Weights of a small transformer language model.
Size: 10 layers, 5 heads of 32.
Training: a variant of Muon for these matrices, 213M tokens, 6611 steps.
Each number is 500 + 50 x the weight over its row's rms, rounded and kept within 0 to 999. Layers, rows and columns count from 0. Numbers have three digits each. The size before them is the row's rms in percent of the matrix's.

# layer 2 MLP down (transposed), 1280x320, rms 0.0699, rows 1150-1279, columns 200-239
082:494598512498457405546474465496480573425504495509518548517435480630433434411423537494524438454479414523543513458499603596
107:501476448459487521489541431477461445481550508407431498474518514537520418443505505538477543578485529393490414534552541539
085:527528516506551444536535425515550525463470409490469537615446508527518466423535510382539433447492624514476460465502523551
110:542561516494569516530417494587541504457554450479533564469462574470431573444417510487524508564523496376499486511508493523
088:477514480518474451382578553470475504496470482500533609471531606478344560601548493523496612451629593537514435494445629463
090:421520570570536491525451436443561517547395529452503429529480455505637450547451668506504326446505471580415509491465460531
094:434500557524480465563572584539434488466495518567621501560534424465490405456567491375413563503528447469475536538485620470
108:496552495484493550609458396506542446529542497449573472596460502451368492503484457485498488590526532479491428505597523517
089:519461578520556449467466485490455502558574410481444477464515539456578452401475482397446453540492535545506476505490469506
106:489566468534463486457475514613484443515487546457537430503503479514572595471496511514542476460572468516493454541468469544
122:503524454543428557568458458496519498479499509595550602477524473542472533577499505442553478393557522532497464479619458513
118:472513562558533486453404526523452514500509523546529450559482542449533476452437438535470532508548529468569472498529486453
099:397501503539523496557520517475493480470471484525507503598568504507554543480543493506483437484531580460454456513563489475
096:431369543542365466538470625510529520511440503480579513496490514433443560621441464593392525571528422487598416595431503454
127:375502413461479517503508462455492456523518549477628565547450491476488517493411512503545532507538520589500474517519496551
083:443517589537486509472494485449512510360574436479539524392382522549441509519530569479410542473517503451538508540519482535
100:577470406471519466422549532512483599522502532489493457520483459530612468406510530480504472542450517458488460580512468479
099:514396533529480505567493539463635486558432509455465523600483468511478461410561467597475519478538523452419464562510501559
084:560458489435502503407531435458576550511527485521502509530456510436435472505505450546467486613457508491475459470490495543
099:560542581481502390458438485541558524488538471557553480543569572481551477478514487444498461494581463424496548521569514592
104:445512602418473554383483443484555465489433485543436522475514389505538495515560489512435571536542528530525497487552493559
098:457414448452419459459522587507458458492505466443540467534449465487534518525576515486474449488591557507537589439470382560
106:543482455513461544494471479552382636376454422542372486538471444493571540435513540571533523549476432466542509632440569449
106:578472480573608518509449488486548555568451515457470509434545502513459586420598528472565461477565447570457519468494539488
105:536467425471496517487455560511542445384451549505509547522530314460568496554488493563556566506491513543461464433472483542
074:581461498438538452550564433469378571458523499556592520481478533421622605516501497533485507517447540457419503475512555508
053:458422371510428494452477508467558518554491462556486517559373511496482577618518490579397512521459551465532489463528425525
088:526411515476574424445462385492400478416535446435429460497526415490463467443529436598499440529461486515430525471456522476
119:456464504398516453499434552510432526490522545453536560578478476599517554474518516483580514445661484467598509545506531466
112:494449546554388515546466548492486554510480517481451563485557474472544480449557559445557465487527603490435472521526449503
110:557560518530479455438417489444474468547516434465601522543499520488443551487435465456515607513479539493366474496482523537
104:586445522478522552578528480523494529503511515448569510445504420500457490488469447422407488399476555613485542542476391464
099:535553483497514561489430515562473465497553464478517476547549535581536467462428520472512509559493485572484582445577460501
137:514557466461466484525542531513462543450419516485433509441470400505540555549547598483510535538429486464562461541431567608
103:407468486455487514480484527563377481529490467489516401463532564493503518480463478572497498546527444531494484560380511532
098:429481489476492380478510526544528597470429509526513549405519471484552586395475498458536510472432575492346560451607559463
093:553477501538542584476527444461446502431497494420569617547467472481512526536515589392490538462446458598457508571416543515
086:439437581437521484539433484471501575430575521551540582520501512477484490534456520570471564541598519496547544579600432415
094:493589534584425557533496457474473423518468589549469482456580556548463553557537532477482423481554466576534520466473429606
109:592477484519455423466454482476582560461487576540401492463528560452495488467622532562494479480611390513436588526613620624
085:567465379545602516492510434486476449459578450551493488555522538523559507541439481457509520500510451515509532470578506445
121:415510509636490530549450546543460436509473459492512498498553530488458476566471511520433546517493528549455467515603503450
107:547423537561523549601573468470531504434411504547472536547481528527499508450483470438525507499515462552411488467544472428
113:555453510553502390394559461415433541570431432506426533532557490571506512508472481537432534428511459507507454480463428576
090:508592410474498479567393459457410492449554430558528483476474483500499474560504562542563509561455622536428524549420571494
111:470527522530522450459566571447475513522511552438441509514528481484526465441501523472447415548506466494425549509491536588
102:540544582476482532538469587544465506439554511456456452481493580441452490521564485537528395494509514582457557584512489470
100:546589487384519524493518531558559521502447521522569536506535492388549537512478456493488520507475589510509615481650510439
092:459408334580504532459536467440387512489498420519543544508484470426508529463524590458538472389542570487548502583583554525
132:559436480457483468522385555473629458421542484518518493441548464517545479474485463545398424532515545427469469516503516507
099:521505526445554492545461456439527527512458483553580467503536442490570479580563569499370529484548463502465492479462427436
111:555499494495501510493440492555585456419415432526484465449425510527486394367561533484530520481466435536505502492521478542
124:530483516479471520523516497469532565501361478436439527435478481409464529444469543534515491399468522506530508569435541625
104:477419501449614532430543507512488492493453424478576471476424504562502478444497533525418522507452544469503555484512482522
113:570522454417446532539458438568511546407495468582520541435454516547472465434489516531407434599461456474574477510504533539
135:491520417458497463430451470516487530545528508458533540518526570551543482456527537517444426547562511552520521499478465460
136:648492468584489390538403478478546482481493450531556531446541479604451455546424537536465613494487413557504433499532487458
112:511488511512457549495433487506470450541460423417473474448496531531407448485458540526535503541592444495606474499459456458
128:503536457502467507483525535496431504480446456500474447477495537472493439455474479532442522529466461605453480539548480461
099:497499479449483466472417502507520536572534482487562509547450577528614533481502469429475486508484489498499430559518625529
075:473468430510433523478509487518604475467588516517613524461530395449456485520477462499536459473514488579503477474588461483
099:514487584531485570543499445532501607525522529521574477508428527449458418466450516506519476506475456558471532438522483473
121:440431566467519464510486467455416426550481490473426488498477481504513534441456489467552500456511566504487504483505519464
110:619504434455513540496446530510416531444507505509438495539483558494461436515554514522473507429467507450475481603431474547
088:507449527604476490561550447527452482470589482465508557436533539437545431455475548427436557462531454561546488510502447506
106:492482558510427491477446530501415479574518472534558481565466561501588526484544593522440464565512494405536496470492457547
083:495598538587507533474358436603525514467446418485548497428528485537473528447473578531510566454466472454481444462509467497
099:463535503460506451457507488464441603457533427572472626463516471469567586495414553403434382526452549574496479636492500511
103:560527522573450427585521431463524469496450391496509560452467410460457432532530414474476512461546546497531556553513526529
094:587576570493482553453538513438522510487467457406577493446397449514533518503611543491484539533578473602488578563552565594
080:372454567471528408434490502521422552534466522460504477455556502538546513492477502596531538459472520585569460523496526487
088:510570402551525464566472576502563591535469408626469499485534505500402502431541455509495497508498549552478495498462448381
105:506446467509449391509506361438422508427577508499470555436527518521579527459529503446488568498514516551468557499502514475
105:535406498567530594586374423528481548495482468507521495516561455487462576491555454442456490515500458504406528459496506489
070:529533557449500515519472498405536560494482450521541490464551536455504472495470499471374500507400589430355506582485518479
127:515497464494496609447369473395416524452475518477578431451516546491520492478546475549420438418529461428508460469465462527
095:457590455553481427427582458547498515441486534500534539502504542423539499521500531578503542439456453514521644532476466484
095:444555536534515458589518435477498518485505512469535532538411564443612505480440532471481503472479471534438575496515489473
093:504468579457497515474406550454531533450448523485523449541483451479412540454534503485472533497488526577454474457448502459
092:487525545468520476513565511443511492487506555531537435522450478510515516460390513508517552552579439401448478494474558433
091:418450493468605544433519479481483457462510357469559483469467453424524499505450456596450451474590486508439491498491480518
098:507547569546536546551410421475587590471446556542460414476476505555490451497501454498405549546509477581485496518512485527
073:500544447410496448558361426360473501486415548555559515578502569474497465424522542597557448486386501419519483454585512448
080:493504404493549512448427461530516467426402451458558482522399502555461517466547440609548546522531461485461507502536560489
106:463563474532536532493521477422460547598473529475389552482548424518528514534501488525467536450500510503481571563355505487
077:368515477556439554510522515556474482566481505546467499487476468508503439460601535487530535561538503394593506475450545586
086:491637569472497476525512520481429482452589476558520501498515473401604530488588531488533508540544570502563593525551510521
113:497546421494524520512554432491411487483544520411430561436479570542528492462486502548470508541532490547560479426570520473
114:523520555543598494573453457522516538497440489441539462577591554512541398448514455475465495578499396556426459514575400512
105:525468552440467577420526546453563597509525525437535461559465488519554475505486395498414505462465520485559450459569434544
100:434636469554598398471439486419499458516566493502563545490582456502482431494454513475477536447569509597451534518568507576
109:583453470507439550557532552532549482494422554466485486534505493565520485472469499511476530476501484477446532575499402487
081:505460499472564492505506496470541532472496537577466498610428518496490490462446497475489465477506425610472476533508559520
096:554501541501504501438441482509452439532411500454453451427473487545496510459568567463523518482388480604418443563543518528
109:537487515420542456571421468512515467471525486515445467513565486490570550455555556472394572451575488464559487474515488520
083:482570489490559498454525461434619422451579518478502491451548505553513434553505477581491590490548466535472506486502522421
070:507414466491474396557488513487549503538498526565488489534550529512513454441622494559468602536434457494450594490493494487
088:472510445498485538513461521535471469456527494565578495470475697453495488575493455520546527446540492519482505567515504431
095:500554348356409443533535450493542532442578504496494490424528489462480540503486484440522463548554378497506553548523495411
091:562463461477462607573473538492524494508517479564593473465499476433531527383478579542579480470523514475500540410495500581
091:542492432510451449526528514480444527542494513480483433491543482430474438525522530455510568445483533489448550519494489440
083:579481462476442489534472463453441520549543473446439510484549520569606471486497518441382455512504453513556502483480444460
084:474529440499418416471489507422557589550530520431430454443513445455431503469488507510517531498495551495430448488541548516
104:435434570425516384457573505329476483577501427532509516559480497410515454474575555481558519511514429460476501436492458519
108:503617499517456538379453496562505463474511474488545493490480513498512499512434508469532572509533478478547564418470412579
092:507511474546469489487533465526513478562644449482515489441519558397517537405440556349433588462443520463442531551464521409
100:455450518527551535514440511545500459505522513582535575565511545553537379509516402499523553592558535477498504501518438456
098:469509509502501413447526458413561560436501476501392543549545454507530559559485514451474496521456477452498533481515481499
108:505540481478528474515447423483422457514540563494500507534470514501511461415447575502462489464528413503443526512515486472
104:523546499480503500637468459478499468454530526463498507481451452439496526510549549507553562464468442553520669543468503515
121:464511590500533447447443426450493435474522508519450470463550427531444479453500531565505493465549483418526553538503498552
070:483533540513536604517535494557516472551500557476513557525493470420522457543448529460455521524466401514435450404489476469
081:477547542418526488464333473600498509547467478530493486560584409535531516466513466603451447521478481559418391509488518496
091:575508486550421563492500481499368546491487431549468504526527506526466442440435489454477489475471408554496456536514500464
137:490528459471503448480545515479477472525501489503505452530572531463482518473472540502489482442586520436536536522524459469
086:439496461463538453543497499519478401502485493605433522501487519591523464507516455555437609542481556497476549509551511452
066:403450511478454531553450498442507524448535472522430516456461433552499519533451558550466496499572566506536508521642509461
086:560494526502500487465478568402507479544485416499522510472519526475527530583498500438380465504572530538569519516546555483
069:578457609551489594553430561601481485499534519539580444434410450472566505525547418429467496540478565512564479496443405537
098:502466412425597498493490599403548433490519526491463507486461438516557437555529474414527490462579547515420483491566522507
096:509514553503473424477449503498549444484448601505471456421416564461520496491513525477503445504496456488553487479480534483
107:466588435523528492507529572599552499588485441570555592537493448457458434504449520503540547462496505535421596515524471510
074:467466401546471537388495435513561459557550496455513518479509462602508457436525490583489498518405484493511530467471511480
075:476455491447454559471446514501498541471468510569460473560498527476533464561491412473562480512486538527542486453481606535
102:496462485474472547479499487514502467472491498462510501531523498405433503473455512455537516614479484507477488560485545512
098:510442515537459583488573370539491462435446490467503535498501402509530565470418541489536538479457469392451457489496462485
088:500429497569489527507420406495507479475540486552468486541540445528529497471451566416531622437521396429488536574539490544
084:477461491398531545429503429452543468483632439499464550551512519531475547548503474526447480473512434462479425548476459469
084:489439485491549411492561456481477532483575484417500472449551586510447545465499544535474552445505535492464460426479433487
072:542493506510511452456455484457563485541499431427595545505515489555531420473478407407475490492490637556550481458559540485
# layer 2 MLP up, 1280x320, rms 0.134, rows 1151-1279, columns 200-239
087:447445478542415505546599431572630537440409426467439535572557435421520506494522507481473583446481537503496511411599501596
092:484413525447552410437486525544398518474514500603576524544524495537487503539508567596424506535420529568449484533465565531
088:466526468473462537501512488505445499494507545525539596507509487476488441547524457451520539565549587471476620621443460475
107:451494536449501477515500490505479455379494437514455509518495469464479521457529466482500431513402433430428471532596622555
102:439496460388444499576492526492585539477487537444480463581483434570434507548603480529562539435520535470540503443539476443
102:466488530431492429571499545516530410426386609482561493484405565530561399523489493528478546432492599542512505542503529483
090:511500474539491472454493506496449524499544386581555462507534522589522427554530452489484495539522488557523451473505452506
090:563455434496512499518572462531539496455405441482453620518545480486411504481466476447480513488473492490479521387545504502
094:569478496531551515452486428483638497463481493546443421401579478536525472459520504472480407533459441497494597558488450547
099:417550525537520498588520477508445510490496519466636533575429561564497547551431527551520405472424499624478463494474533559
104:504558440496562445476487527564496436504470618474465452559423543520557555552487511459553564509515488508453494462362433493
099:505513536539532465451495502350460458463524503578596549571452472427535526498479509486528453479514455510629454508557465511
097:487524539500539510531544489462465481529483501439467528570414543470518549595493465540518469518499573412534462584486459455
078:497475622493511552432501476525413538422438495500490590515538659502490506536448452645531486560551586519500502467538414485
092:463493517503447449464516545515472540506466587523493383509537421457439465461503512405505597584463475537447430471422547415
101:516498491439567588551604443476505591426534416475419546423485413503455559518519472525558512507463434516478434515573559492
101:448501484484556469478566552497431540488573421572347478529469559553560585385500495526472572517462542504577501495435460511
100:516599475475520481425554560480563380558507449425496473411506537461475545556479456483536507425479495545477453452384543429
098:481509495457557448417529504524548479605495486495603428500545503602482430512544482509506404454441416569466504580542507596
099:536482536510568453489467588458509480494544427572576516492417541441585533529407496526545462524535427468451492524578479617
102:492480551462506441495458534582571444504487563538486497489544490495460475531513523517452468542545575426475536456401589536
104:539425402557493507487515479410425528565474436541363549491449464590617508478514448547513540565501510483463527534536513465
095:457462500576407510465488559461529515500446397418478511481452500442516507514495506518535476531509434472546537531485507549
095:503497477457478542535513549479520437500438570478549484516506480516479509563445537583576402574515466534465505488460466441
102:558581523463575571477495490484436435438432490586514483557471534565430471505617596487567483439541440495445479495508499529
103:468453529423496443426540397496522465498507547395462504520441551510443519509504456538550416500463522456574483471500461528
101:494503510492477461499604511489530427443392466563535543518448525582412456536509524483466398582494566464438496553442547504
102:457548481481470393527475503535494462482503488387490548556521507544465478494528476482540546418536511494544566516565444511
107:433447534560458446448566594496564457589503477546478595520533432540429525485522573587545549479444529453465501427625567562
090:527408510520476459448481455460361463497576483438489480513467505468377579495511419489462615536447503507441599602558433492
098:549450649467450491581462527612499515453547481455494473475424402588506461501487466473579530496506519570519430532515424458
078:466559493495381485571607461445415422568578483563556574442581545561502566504555489408506507457566506500487455503481544555
103:443558446442449462457450413516463450539579441466485452449593434543511508466487456416460557509449551526538536518572518616
108:474644512496412545463605504541478420495464520593488483517493540492503553470486533517656465538395495403543500548504437467
097:450455441506518529507525518560539467486569431542507434574508519490605463570574502629551531478464488423491531390474552547
105:527538504440538543550555461530530503536452532498537564454534512514414568487443509434486624517487467523557446510517491510
101:515510545497518429497410436470446592434518522472530487540553556481458515539474536472510531490473484585514485454459507475
105:523515553450552524467536432405439385381543509494583515520509455480539492471505444474368461546473499514495525419442515572
089:408557428445530498673528550480469480574527460474551540430519657448534598510578531478457411506589486520549531619534492451
098:537557620545521518407442524463532616452496514490528523470569510540534505514453548516556554559432530428459487460486448456
097:573487565486497503458528566512580530519443551565482507534491464539426436506442454567580432530483481444515512509483594590
100:506514499543588493461548501428511571504479524485441474549428557592475599519520446498441518494502471563556463456451474456
095:450484586522480562509514480429470496535498395561480492536480460552579538511560521501516579485487493476561524546536459534
099:552484517503556541470541458569442473367453424552536570427462559547443527573474433517467431494462449507565590547390449500
109:510543546523487433554500490428408513502537421438480471536548545329449481473496496512511486539502474504499467513505512579
101:434499490467535486462518423493457487571472512475501527610484515532535628428519522496439464542425579506533516492459405403
104:405568394441511510507542516460505491442502534502550479512472508503529481527556548479469536577509505509508456566470564486
097:385581542481483587537491490506611508415423486501532476434489468528476523433468549493552476626399539526449527495517444650
085:535468463437389498531490466460561498541525558456528523502479453508518606576551500508523412540467508510534463502501480501
101:392504573473553528411501481519454585515495446527541555522493505393462533488563491568458454437508469478552472519475478487
090:472475633496423452533519582541478487535425535457589600496511586590536527435586453480449535503480484438412490445569511507
102:576462486515530499495545606639472510488423490537553519479539444461490556541548551600469491496542528521588541500430529561
112:475418537459548545424563482474542451463506473504522481507480548559513583530570514548426540536573481559501431376522548419
102:528525502578561554499499517556458515479534405464580472453570561477491546571524529436533538515467505520524510502339546565
086:420542500506442489505506543605553530502440483519550577417500407481576536436509506472547510537451478633465439533546471515
082:536463480468495459555571518504537459473502436620524504513497555518566516488505597501548579484496519477495418554513383484
116:500526494508497552463505540579423534515430578423540507509506421483443423451459386517474446409509472534487526568435434539
092:500538439492520557511551397483415577442494406509494453520504502380529438484514506537637537496540481489557540454533502499
095:614533505431410543455479509566574455514490625653513564550461534556525353469525490507520493489538472512512444599500576431
099:445445494542480479516510445428554501491541500561574435486437495442528405543467427472550412470505416564478478518407440550
107:498531552447483515494504529482510520585523456462466484424501435500500441409505555558490535541506501484509578510437424511
101:418367497414484535445559593464473491514558461435484456650588494438492553497447465436516496421528566464527493547497503486
095:486513435445395629468493405490488486470505552481489451452501496521480514462598470462570542483406595502516499417519463513
100:453470489560507458394552427512461505478492440511531524434495556534566538458544471399552528495494516545455561456543499565
104:521517475422505526557479517421552567508540538490532474445467603629507518517591444520497485430514444423507540511526520471
107:557469505554532558565471538513575502507466498514507546483552510473529621592569572470535446463461528482518425504430493466
102:500499488464428539460515443472515549502374446542541540455382498605543596518474542545469481551540558519597529531444469624
100:533525522431486496611481552447529468541522424544439577411532474518501413509516530584459513457458508470488549520427529570
108:493507507469461525472628532430357408431522573413505480504468438470511537443498503523460458471506476527590521450531526493
096:478513502533518514612503493519502512514465510558425525496419446526516514512520500531475418586423369519478437609432521476
107:459539530544619500496473538426456593496396552537516500476502427430428394489490516447526508457507405497583500508624551552
095:594517552476425530503551524488571491577479488578547510470507497494577496425396507481599559506423509505527571505422517518
107:512442466511543496601491550530547480412431442457568543441578499463484569569508453517485420639453462488441509438508543411
100:476564468437462446497562500426529551426466518533446427475547473451457520524506480476606415506519437495562553490536481456
100:526492419547550562649546472542514482478493463537560462491578561437487487452490514503521408389484492607494480516596432507
089:425433581471466448555525547567514595553426538455515444432572578573507451463393545460539496463575633509431477469539529438
108:389478502497547426579569498568508535499445549419474445481519483525492447469536478487479498424523462518478515522565492487
108:469558434539552500424473575543468500627471414528388473558545503500443497460498535496565484542410440562402529359498492484
093:386473447528537541399442492552370434407495420506547523524513487433548485555531481504506453429422588460461415409483444518
113:470556618526492503445516519442543502536505507479550490503513360405494460432465525572457471472457517504505462506403678536
098:482465364505451512537538457475542458481439508529520468488544600485534499485516352571516504421524502538514493493511504498
096:457445490605500544488517516608453532529567456618477486434448496407612451479523467462548458539438445542596465515510439455
098:487505549519455485514546461532543503533516497571408519508590448476488533513521430437504532480507550463548478530556536528
102:595614482519452524452405523458495582442485498457473493439436369547543512499523458407519502434516540401491503458509536516
099:490578459539479528578537465431491433569498556504467466467548497517489528560532519460561452604455445472507431441497484489
094:505449524467455438615462517446565560471452597561559517555443435504473474576478531496499485520513506448513515623457475517
105:562426502583559432466510496479524575448487514510442519504444520501422494520488445555620455532474490495453392563487542453
100:474422446550548592482556492527609492472440527518414508599400428439531480516466488510509483510509531489399496530613540504
110:530506493468471586627528517513513482527511463507540571539547552563483448470575452461495547420510563520575489493483525432
090:493481533520501473648501464453538507571567521498521525562447594482515503587507440425510478501433440531597523464420489496
102:519539568512518467496508494586510546471526547503491513545423509471446462560450521499582542492473455506484642480343582467
107:442457505441518460501489478505520522509464530515505409510457503477464563508421420571528468529451436538411507543542551613
105:519476502620561517511526509496472525442509500457477477416419410433494510466517484424524573493459573524434553498550405468
095:399485490514550422420529468460582575453499418525469548526450575486457550519480585460527427424491474511524490481437566496
106:422509547445500484519551545504474464425570490582501458547494441545501556559538478569458537436509454506390500423465534504
103:506467467582542519538551529494538466539418560529502513577501452543557459425507552535533520434436534488475538413431460444
110:564509445452505527481581570438539383568435523512567495527538433499483489515529466576590566439548451471493494484526485483
093:447555466485486452444418507513524537497536490481420527450575492495573537498502433487521479510501551453531510480465476530
105:381536460458543495468529453363418529564516543552532478421514467423526540447435568476548390507505521645535549390487538464
103:483488502408585559330531526465457432530547460532629472438516390479517572460603499508484468464511546516492514509513545461
108:606580453496463491509478566474495569486578534447526394550425426566545528512580565518424428564450541546567574523465492451
103:522520556440631544620493546406465515476547535539600558368443568424508517457565447554585527584543459583557504451362468536
100:488503607463525461518540505384436526503389470462624451547544520581432531559464507521528569620471476502543529527553550637
103:461534440527626431483447566467419531526445503439475507501511532450519527490475490537513522457463550441473476443529356543
100:474501503498503515478518470512493469455473436511534550473459468534484460463434470475526484630412462569530435446427520393
094:490575560536481487493494459582567518497508531519505392448424447430444411510507524587536591446455443509558433503520518484
098:449443487590522519421557521469595468548490514458505516456475496401625510464454475523509484551504550504490559560536514406
096:521530581493521480514466420548512380508444529436486461579551542532454557566485546523513505403534536562523468452550513576
108:534461585457508493526520524564542539455504495398495479489530532581581466525515603536602503460493441458504550527472528414
102:602450485496551524530515575490493483533523479426496476499581502534503522531453483501535530546513511394498505537534486531
106:553452539485385567442567515410446553561445564508442442500540549556530515382418536508466541548432519544507577496413546535
101:449459494534515634404404525496481491476559538513389522538468534431480471523435430478471474495556570514521502502505441528
104:543503533453431368493507461481387504563561505526515595565478423605543482558460527525563479454429456486523449525583497571
106:512476555494473451508574507565528463464509531428585480441476487529464497480475453600512515450510533419479486466454472559
106:518561491470487446467512563584579391507511531555508458467460633510489465417517524531455515419452565504555521533503579580
103:471565501528499492452441416575513517475567427568522510529549448558566403582538506555486575507509515486496407470465437571
103:539424555591477553529492437568446504527468477491530574473468536386430567572575510492552528466471391556523509511603503542
104:519524567452516431491518478511539461577508560517631561555561517471466517469460376492580480485588489457529564399525481525
100:501541555513569608483564471497468453527504459485525489488590462421426544497492568481522463521537469568592561415550508481
100:464559464524598472521437535482494499651458613412517464522492546505439510511479556510591508506490491570447572458498407500
092:453565491466506589463452554580547445501528441498575486509475428519441523488487418494590585512507470501531447515509525549
117:557477431433446429579489520505489505553536595563480551482540473491479487437478448539476439560468492464589376454513547471
100:483488502551555543544527416500565543529489454463580472486516535365507626557482533521616496619492450474477570477486462493
101:520466486561495574489459511532510563533456484455602527573489580500482523479517528460444475511495528596582473463438502410
103:448594497481468581549499607421466437494525460592568560517534509506445435373489505492472510510498526430441515567497467468
100:479423589433510524538462492519444418515538435566445517504474429503481544530438506546576499547523548440481527525511571527
102:402447595535485459441535425482488522533567489477445452504517475530464498512492504443508634587510599473553535545543513494
095:495550424488523488468478542549472523534480547546444546473547463498485500562519459534601559520505503531464523498553526541
102:486461574514497544512549512444423456519454438493541433452455586442465569514413493402573544574510527491420613555485482621